config.toml
n_layer = 12
d_model = 192
n_head = 6
n_kv_head = 3
head_dim = 32
d_mlp = 512
vocab_size = 2048
activation = "swiglu"
norm = "rmsnorm"
norm_place = "pre"
norm_eps = 1e-06
positions = "learned+rope"
rope_base = 85100.0
rope_fraction = 1.0
qk_norm = false
attn_scale = 0.177
bias = "none"
tie_embeddings = false
parallel_block = false
extras = ["capped logits"]
init = "trunc"
init_std_qkv = 0.0361
init_std_o = 0.0361
init_std_up = 0.0361
init_std_down = 0.0
optimizer = "laprop"
lr = 0.000951
lr_mult_o = 1.4
beta1 = 0.95
beta2 = 0.95
lr_head = 0.00359
grad_clip = 0.5
warmup_steps = 352
schedule = "wsd"
decay_fraction = 1.0
decay_shape = "linear"
final_lr_fraction = 0.0
batch_tokens = [8192, 16384]
seq_len = 384
doc_mask = true
train_tokens = 120200000
steps = 10015
dataset = "wikipedia_en"
Each number is 200 + 20 x the weight over its row's rms, rounded and kept within 0 to 999. Layers, rows and columns count from 0. The size before them is the row's rms in percent of the matrix's.

# layer 6 MLP down, 192x512, rms 0.0429, rows 83-191, columns 320-351
097,203,206,196,243,218,185,221,179,211,208,180,206,211,211,186,187,203,224,209,207,192,191,166,217,220,182,199,206,196,215,231,194
097,199,193,202,212,199,217,241,170,216,175,160,209,181,199,227,179,203,218,172,192,208,228,217,230,202,183,183,252,218,217,152,229
099,194,221,218,193,207,223,192,199,229,200,218,233,191,178,213,187,185,171,191,209,220,193,195,197,231,200,197,196,220,199,234,181
103,174,160,233,224,188,209,181,167,214,204,207,179,199,165,210,223,183,239,153,210,193,195,226,165,201,182,166,192,230,215,182,209
104,187,194,224,179,234,196,218,200,236,202,209,168,184,236,193,171,186,218,207,194,240,193,191,180,212,216,222,207,233,211,194,193
091,207,195,178,199,187,207,188,217,172,183,174,239,196,214,230,187,208,195,175,239,182,188,207,172,191,191,206,209,217,192,198,202
104,229,205,216,192,212,203,202,172,199,190,177,186,206,213,215,184,224,173,204,191,217,200,224,191,185,195,221,197,180,190,209,196
099,183,186,208,213,239,221,207,207,221,177,189,191,208,160,218,214,199,190,187,189,206,228,216,212,195,223,207,190,171,187,199,204
107,213,193,191,222,210,223,192,167,235,179,163,181,219,189,183,216,221,234,253,215,206,194,196,211,189,230,213,215,179,203,201,205
103,227,200,188,213,199,175,183,227,207,185,185,221,212,185,197,190,231,226,196,195,219,181,215,200,215,221,218,198,211,227,215,176
098,190,192,216,205,214,231,200,214,203,193,192,151,187,189,179,195,193,235,217,197,201,178,208,222,213,180,215,228,241,197,208,208
091,231,244,202,220,210,205,177,190,216,187,195,174,210,199,208,214,194,193,184,196,185,205,219,230,161,201,190,175,220,198,168,191
101,195,177,174,227,206,225,217,227,204,186,209,214,187,175,192,192,187,189,203,196,218,190,195,203,186,172,183,202,182,224,246,176
105,191,223,207,210,197,210,200,203,199,220,183,210,144,180,158,194,175,229,193,173,219,227,205,208,195,186,190,252,205,194,234,195
098,213,211,221,198,196,200,234,217,192,190,220,209,181,201,190,182,175,194,224,193,217,164,206,154,200,202,194,201,200,204,194,240
101,211,172,227,228,154,208,199,165,195,187,193,192,179,200,226,170,186,220,205,188,164,223,206,233,181,188,215,234,200,200,162,208
104,220,213,210,210,171,207,196,183,191,194,148,216,206,175,188,218,174,183,180,179,214,169,203,198,176,218,161,201,168,212,232,191
100,212,202,213,170,172,227,211,201,218,193,195,198,231,185,188,186,197,219,209,199,189,195,168,201,178,210,210,184,217,172,193,152
098,222,177,180,185,204,158,195,166,186,199,240,213,210,209,157,200,234,207,172,201,148,194,183,162,183,194,162,202,219,210,174,197
104,205,186,191,183,191,219,209,196,219,210,195,167,195,207,202,210,202,218,219,167,186,197,164,234,173,226,269,194,174,216,200,197
106,208,171,181,190,214,176,168,209,186,200,188,185,198,195,216,181,232,198,229,191,217,179,200,209,186,192,218,174,167,204,182,203
098,171,193,188,193,203,235,198,209,162,222,188,197,188,152,231,190,179,204,196,178,184,159,212,200,185,213,219,208,205,205,186,221
097,212,194,173,198,193,242,193,155,180,206,240,231,214,218,211,200,174,211,154,191,147,194,200,164,220,190,169,216,187,212,158,195
096,215,207,177,194,217,213,235,215,194,214,227,184,205,179,175,203,184,161,182,213,199,221,207,196,201,222,185,219,197,186,178,207
098,206,236,215,207,205,143,190,196,196,163,232,204,243,188,162,220,188,172,220,188,212,168,186,176,229,177,188,194,231,182,221,198
095,231,200,182,196,182,241,199,176,199,169,212,184,188,203,232,220,179,221,217,221,220,217,176,191,194,182,197,221,221,196,210,253
108,198,184,244,205,223,190,207,225,182,207,213,212,206,200,202,216,201,193,173,207,231,233,183,225,220,205,222,262,174,191,206,237
100,179,183,155,193,178,196,211,185,166,194,196,223,205,211,203,207,218,190,202,185,207,164,208,189,202,201,203,177,227,197,212,160
102,188,226,186,208,200,184,188,183,205,201,236,240,250,226,201,211,189,219,205,202,171,210,208,187,220,232,211,220,219,207,216,164
095,197,206,195,185,156,172,230,183,216,200,200,225,187,146,197,210,175,211,145,184,180,202,205,204,213,216,225,227,206,248,198,198
097,208,200,210,193,220,220,188,186,194,185,163,207,211,202,157,175,184,216,195,179,236,247,193,216,165,191,207,199,188,215,175,205
094,192,179,169,229,176,186,201,217,188,219,204,177,207,205,191,185,215,208,219,186,179,186,204,203,201,226,156,180,196,199,227,180
097,221,216,184,197,216,189,179,221,190,194,208,207,225,197,185,215,204,216,204,155,210,200,200,204,213,171,216,187,197,240,142,195
105,211,192,194,181,176,209,193,189,222,215,196,166,231,187,232,225,209,185,198,168,250,206,201,181,207,166,205,193,196,192,182,173
098,176,203,196,174,238,181,191,201,203,199,219,186,203,232,188,221,212,169,165,204,231,197,219,215,187,175,197,187,245,240,207,201
094,200,193,183,191,235,227,199,200,212,250,194,183,213,192,201,202,212,196,211,190,208,224,208,199,154,230,195,194,193,224,157,172
099,220,209,193,205,209,231,210,166,193,172,197,174,220,210,174,230,158,239,216,212,178,167,164,207,189,210,191,169,181,180,222,185
104,221,197,219,184,234,184,246,195,218,209,226,181,218,238,199,187,211,185,190,236,222,161,210,185,222,186,183,174,204,213,181,206
097,197,188,189,205,208,182,187,225,204,219,209,234,212,201,183,198,166,212,229,190,199,217,221,206,212,159,180,193,160,216,249,186
106,162,212,215,210,239,165,201,203,211,169,227,219,188,163,204,210,179,239,210,215,190,218,185,184,201,217,180,176,212,150,177,227
097,187,182,198,207,184,201,183,181,178,190,186,158,191,207,173,165,234,171,195,168,212,199,217,198,196,191,201,193,217,180,208,218
097,211,178,179,163,184,218,199,182,181,195,199,186,192,208,192,208,187,165,209,240,210,190,213,168,204,180,193,174,148,192,222,165
101,209,222,221,214,206,188,216,260,187,200,169,183,205,194,209,205,181,150,228,199,221,171,212,249,190,180,176,186,199,194,203,180
102,171,214,197,224,196,225,203,227,214,203,205,161,179,194,157,179,189,233,184,201,197,165,233,198,238,196,213,185,183,210,196,226
104,204,169,176,183,207,221,192,216,197,214,230,174,200,231,186,206,192,206,200,208,205,204,203,216,229,186,208,147,230,213,188,189
102,195,220,228,200,191,179,151,193,217,184,207,202,203,178,182,189,193,211,194,197,188,165,170,166,178,222,209,183,176,209,234,203
094,220,197,232,220,171,190,190,183,211,180,220,184,199,209,206,222,195,171,204,202,222,217,196,226,188,206,179,242,158,210,188,235
089,193,221,191,211,206,159,180,174,211,150,183,197,209,227,195,180,178,195,202,219,191,193,197,188,227,194,203,200,207,210,181,182
102,181,186,203,179,211,189,205,164,171,191,194,181,206,208,186,219,206,189,191,187,233,201,185,170,199,186,198,211,182,177,189,230
105,201,196,164,209,172,206,189,209,225,184,183,197,158,200,192,219,194,154,201,196,212,200,211,202,221,179,203,188,185,233,158,176
101,211,198,207,211,206,197,219,211,196,219,195,200,201,222,222,147,213,227,199,184,205,183,181,231,210,170,186,186,209,188,233,197
098,188,176,211,204,209,180,185,191,176,141,184,169,200,179,210,187,171,154,198,195,181,174,192,174,158,198,194,189,176,239,212,177
096,180,185,200,201,163,197,222,216,219,178,217,204,212,191,189,178,177,219,217,195,209,224,181,219,237,178,185,188,225,208,197,201
098,232,163,228,194,223,190,246,198,212,207,229,188,165,175,187,203,176,194,188,237,184,151,223,198,186,220,181,204,242,185,233,213
099,175,204,216,202,224,211,204,197,201,207,180,193,182,188,169,181,179,172,196,185,190,208,178,245,175,229,191,229,172,173,202,220
102,212,257,234,222,209,221,204,213,241,181,185,175,201,198,220,176,218,194,195,201,205,208,214,195,182,168,206,171,200,238,202,204
093,236,187,194,181,217,199,209,207,211,174,184,172,177,197,173,194,199,173,193,180,245,220,205,196,190,180,194,186,206,226,211,167
097,232,206,174,231,208,192,220,192,189,189,154,211,215,191,193,202,165,219,179,204,216,195,201,230,223,218,198,214,214,211,160,182
094,203,218,210,196,197,209,203,198,204,220,199,184,217,193,188,189,201,194,202,194,189,247,162,186,227,204,166,155,186,163,197,204
096,206,200,197,204,205,181,182,212,175,217,187,179,196,209,207,211,208,199,185,191,210,213,216,193,206,154,232,184,207,203,193,205
098,205,215,214,220,192,200,215,215,229,254,175,180,210,184,211,209,204,178,153,181,217,203,186,216,211,190,212,184,177,226,165,176
103,184,207,230,216,216,192,197,185,184,239,224,206,241,209,195,205,188,189,240,206,170,200,210,189,237,208,193,172,205,178,205,189
101,178,185,165,191,208,202,194,213,199,199,207,217,253,204,184,198,217,229,179,195,187,215,194,172,199,205,208,210,171,192,204,194
089,216,202,214,200,182,214,182,205,205,216,171,204,189,200,182,195,208,178,230,200,199,210,205,202,198,175,198,198,199,204,207,180
100,242,174,226,184,179,201,180,234,220,169,223,189,195,196,194,240,218,195,173,197,190,186,189,204,175,228,140,173,177,181,227,190
101,207,238,185,214,202,236,201,203,170,178,204,200,180,210,170,191,217,223,186,204,168,203,231,202,225,171,214,251,201,194,221,194
100,211,209,203,178,206,193,190,193,186,179,212,200,198,194,199,219,165,241,207,207,199,207,167,194,206,180,225,194,231,217,180,201
091,205,152,199,153,200,187,229,238,216,191,196,209,213,222,199,216,175,228,218,197,212,206,204,192,212,161,193,197,219,207,194,186
102,143,217,210,212,188,188,194,220,226,237,216,220,202,197,194,185,197,199,166,180,218,181,196,228,180,235,211,160,197,182,210,178
105,196,181,209,181,237,207,206,205,227,203,198,209,224,199,152,207,168,181,193,186,188,243,199,240,210,241,185,226,209,177,194,209
110,195,207,226,196,168,189,189,188,190,195,176,186,220,178,173,203,207,210,203,209,236,193,196,240,212,213,198,194,186,198,225,185
092,209,176,216,198,193,221,203,217,200,207,211,214,174,198,203,184,183,206,195,203,216,230,194,164,195,219,217,194,210,197,227,200
092,196,195,201,244,224,204,185,207,204,202,170,170,227,201,186,204,226,194,203,204,238,201,224,211,212,220,202,200,210,201,169,188
107,221,195,210,216,212,191,192,173,152,178,194,222,190,194,233,217,187,186,202,191,196,187,176,191,173,229,208,174,172,191,227,158
100,202,185,187,200,209,186,223,228,238,209,202,196,182,194,186,206,206,191,205,216,191,168,196,197,235,193,200,162,204,190,181,195
098,199,228,208,186,212,145,200,161,208,186,166,175,200,208,201,188,224,197,165,211,179,182,213,206,166,213,192,222,200,211,185,221
094,169,192,212,215,195,195,184,217,182,238,215,196,217,189,171,197,191,214,194,156,196,200,191,228,210,205,201,166,182,178,211,190
094,215,182,198,173,188,222,186,212,186,190,227,223,189,218,210,217,179,213,196,215,218,150,224,189,235,197,153,196,199,160,239,174
096,186,196,197,193,166,198,178,186,204,202,209,196,186,192,213,195,231,230,232,201,190,179,181,191,252,143,195,190,241,201,229,199
104,204,196,207,203,176,189,205,225,198,163,201,181,199,203,233,163,180,189,161,204,174,225,174,192,182,217,176,207,207,213,208,204
102,202,210,177,204,175,211,186,199,179,182,178,191,206,224,161,157,239,232,225,168,217,197,200,226,186,185,221,176,216,202,172,183
097,208,251,208,215,186,214,164,208,204,191,210,227,186,215,199,192,213,205,185,213,170,205,208,213,196,205,197,201,198,199,168,208
098,178,196,240,202,206,226,200,208,170,219,203,230,257,185,282,208,172,184,216,210,205,189,206,172,196,243,182,229,200,166,219,241
101,190,212,196,192,225,159,219,195,235,224,204,183,176,207,208,224,197,212,205,218,169,218,174,182,175,187,188,223,199,210,195,243
103,186,179,214,204,171,179,210,185,209,215,227,247,257,187,201,226,188,182,213,214,191,158,175,187,199,207,197,232,199,205,252,183
103,220,172,203,215,224,178,202,214,188,230,184,210,207,183,240,180,185,170,222,199,180,241,222,194,184,212,219,182,205,205,186,172
109,195,186,167,199,212,213,186,195,173,200,217,210,227,219,173,172,186,205,212,162,192,207,181,185,225,202,186,230,194,194,202,232
095,153,179,199,221,187,180,186,173,214,209,189,219,197,206,166,198,206,204,184,212,208,220,185,211,181,202,231,199,186,193,217,212
101,172,186,191,212,234,204,212,214,191,216,221,238,191,200,192,223,178,190,183,201,172,186,217,198,208,221,190,182,233,156,171,179
093,175,212,206,200,214,204,214,184,214,163,179,181,223,181,220,182,226,233,210,217,181,199,223,232,251,232,156,161,193,217,175,205
105,165,199,193,197,174,159,195,223,217,199,196,225,184,193,222,188,194,172,237,259,191,214,222,194,195,184,202,165,183,197,239,171
096,188,167,221,200,199,228,203,242,235,220,178,152,207,231,195,166,213,253,179,181,193,214,191,219,183,196,200,175,251,192,203,180
103,201,178,174,194,214,190,235,191,206,239,243,195,201,206,172,202,193,229,237,221,210,211,191,189,206,187,203,205,221,202,199,171
102,202,193,219,193,190,199,167,208,193,170,182,208,211,217,226,182,190,164,213,185,163,184,195,214,204,180,185,178,206,208,228,226
089,212,176,209,175,185,208,233,199,156,161,239,183,212,220,180,187,210,197,184,244,215,183,183,185,203,191,175,204,186,199,188,221
102,205,181,181,173,205,222,203,231,208,219,176,208,210,230,173,233,206,174,174,220,207,229,221,253,169,206,204,207,185,202,211,187
102,202,161,184,211,219,161,193,142,192,197,178,189,174,203,165,247,204,227,190,208,194,209,219,188,195,218,173,220,201,226,171,196
102,185,145,156,232,235,214,189,207,193,200,212,163,198,202,177,200,262,215,191,172,181,213,243,184,210,200,208,217,224,232,202,173
093,220,207,186,233,232,216,234,198,219,204,215,178,193,211,187,187,192,219,200,218,254,207,184,184,190,207,223,184,198,236,184,219
104,190,202,220,190,216,186,194,200,217,207,179,201,218,171,198,183,201,212,182,203,202,206,186,226,201,187,196,208,183,182,196,186
105,245,232,200,202,194,219,221,205,215,191,157,195,204,186,219,231,196,176,204,206,214,182,216,202,192,198,175,236,196,220,164,202
098,228,209,204,212,207,199,210,183,198,213,223,216,221,205,210,229,228,191,202,233,214,198,215,171,208,197,199,195,213,182,171,214
098,208,194,229,190,210,238,196,209,232,207,226,202,183,195,218,177,192,204,207,201,178,185,212,190,183,188,203,191,223,184,173,187
098,191,195,211,204,180,203,183,182,181,187,206,206,182,217,200,235,193,195,174,200,168,209,204,204,191,222,184,167,216,235,208,165
089,173,154,195,163,219,152,196,229,192,213,212,228,206,185,200,181,222,248,236,211,194,206,174,187,179,153,175,232,196,217,194,207
098,190,174,205,189,218,200,206,224,197,224,215,196,203,189,168,195,197,232,238,188,200,218,190,186,205,199,178,210,195,216,212,235
099,189,206,172,190,212,226,207,240,215,198,165,196,175,228,226,187,212,200,157,206,185,213,181,216,170,176,228,218,194,237,208,224
096,212,202,181,194,203,214,210,179,219,208,220,177,168,194,177,212,197,224,170,214,234,205,242,209,230,197,205,173,228,208,185,214
098,219,176,219,209,208,223,200,192,179,232,168,200,187,195,212,227,207,196,195,181,196,234,186,216,168,203,237,208,191,197,171,187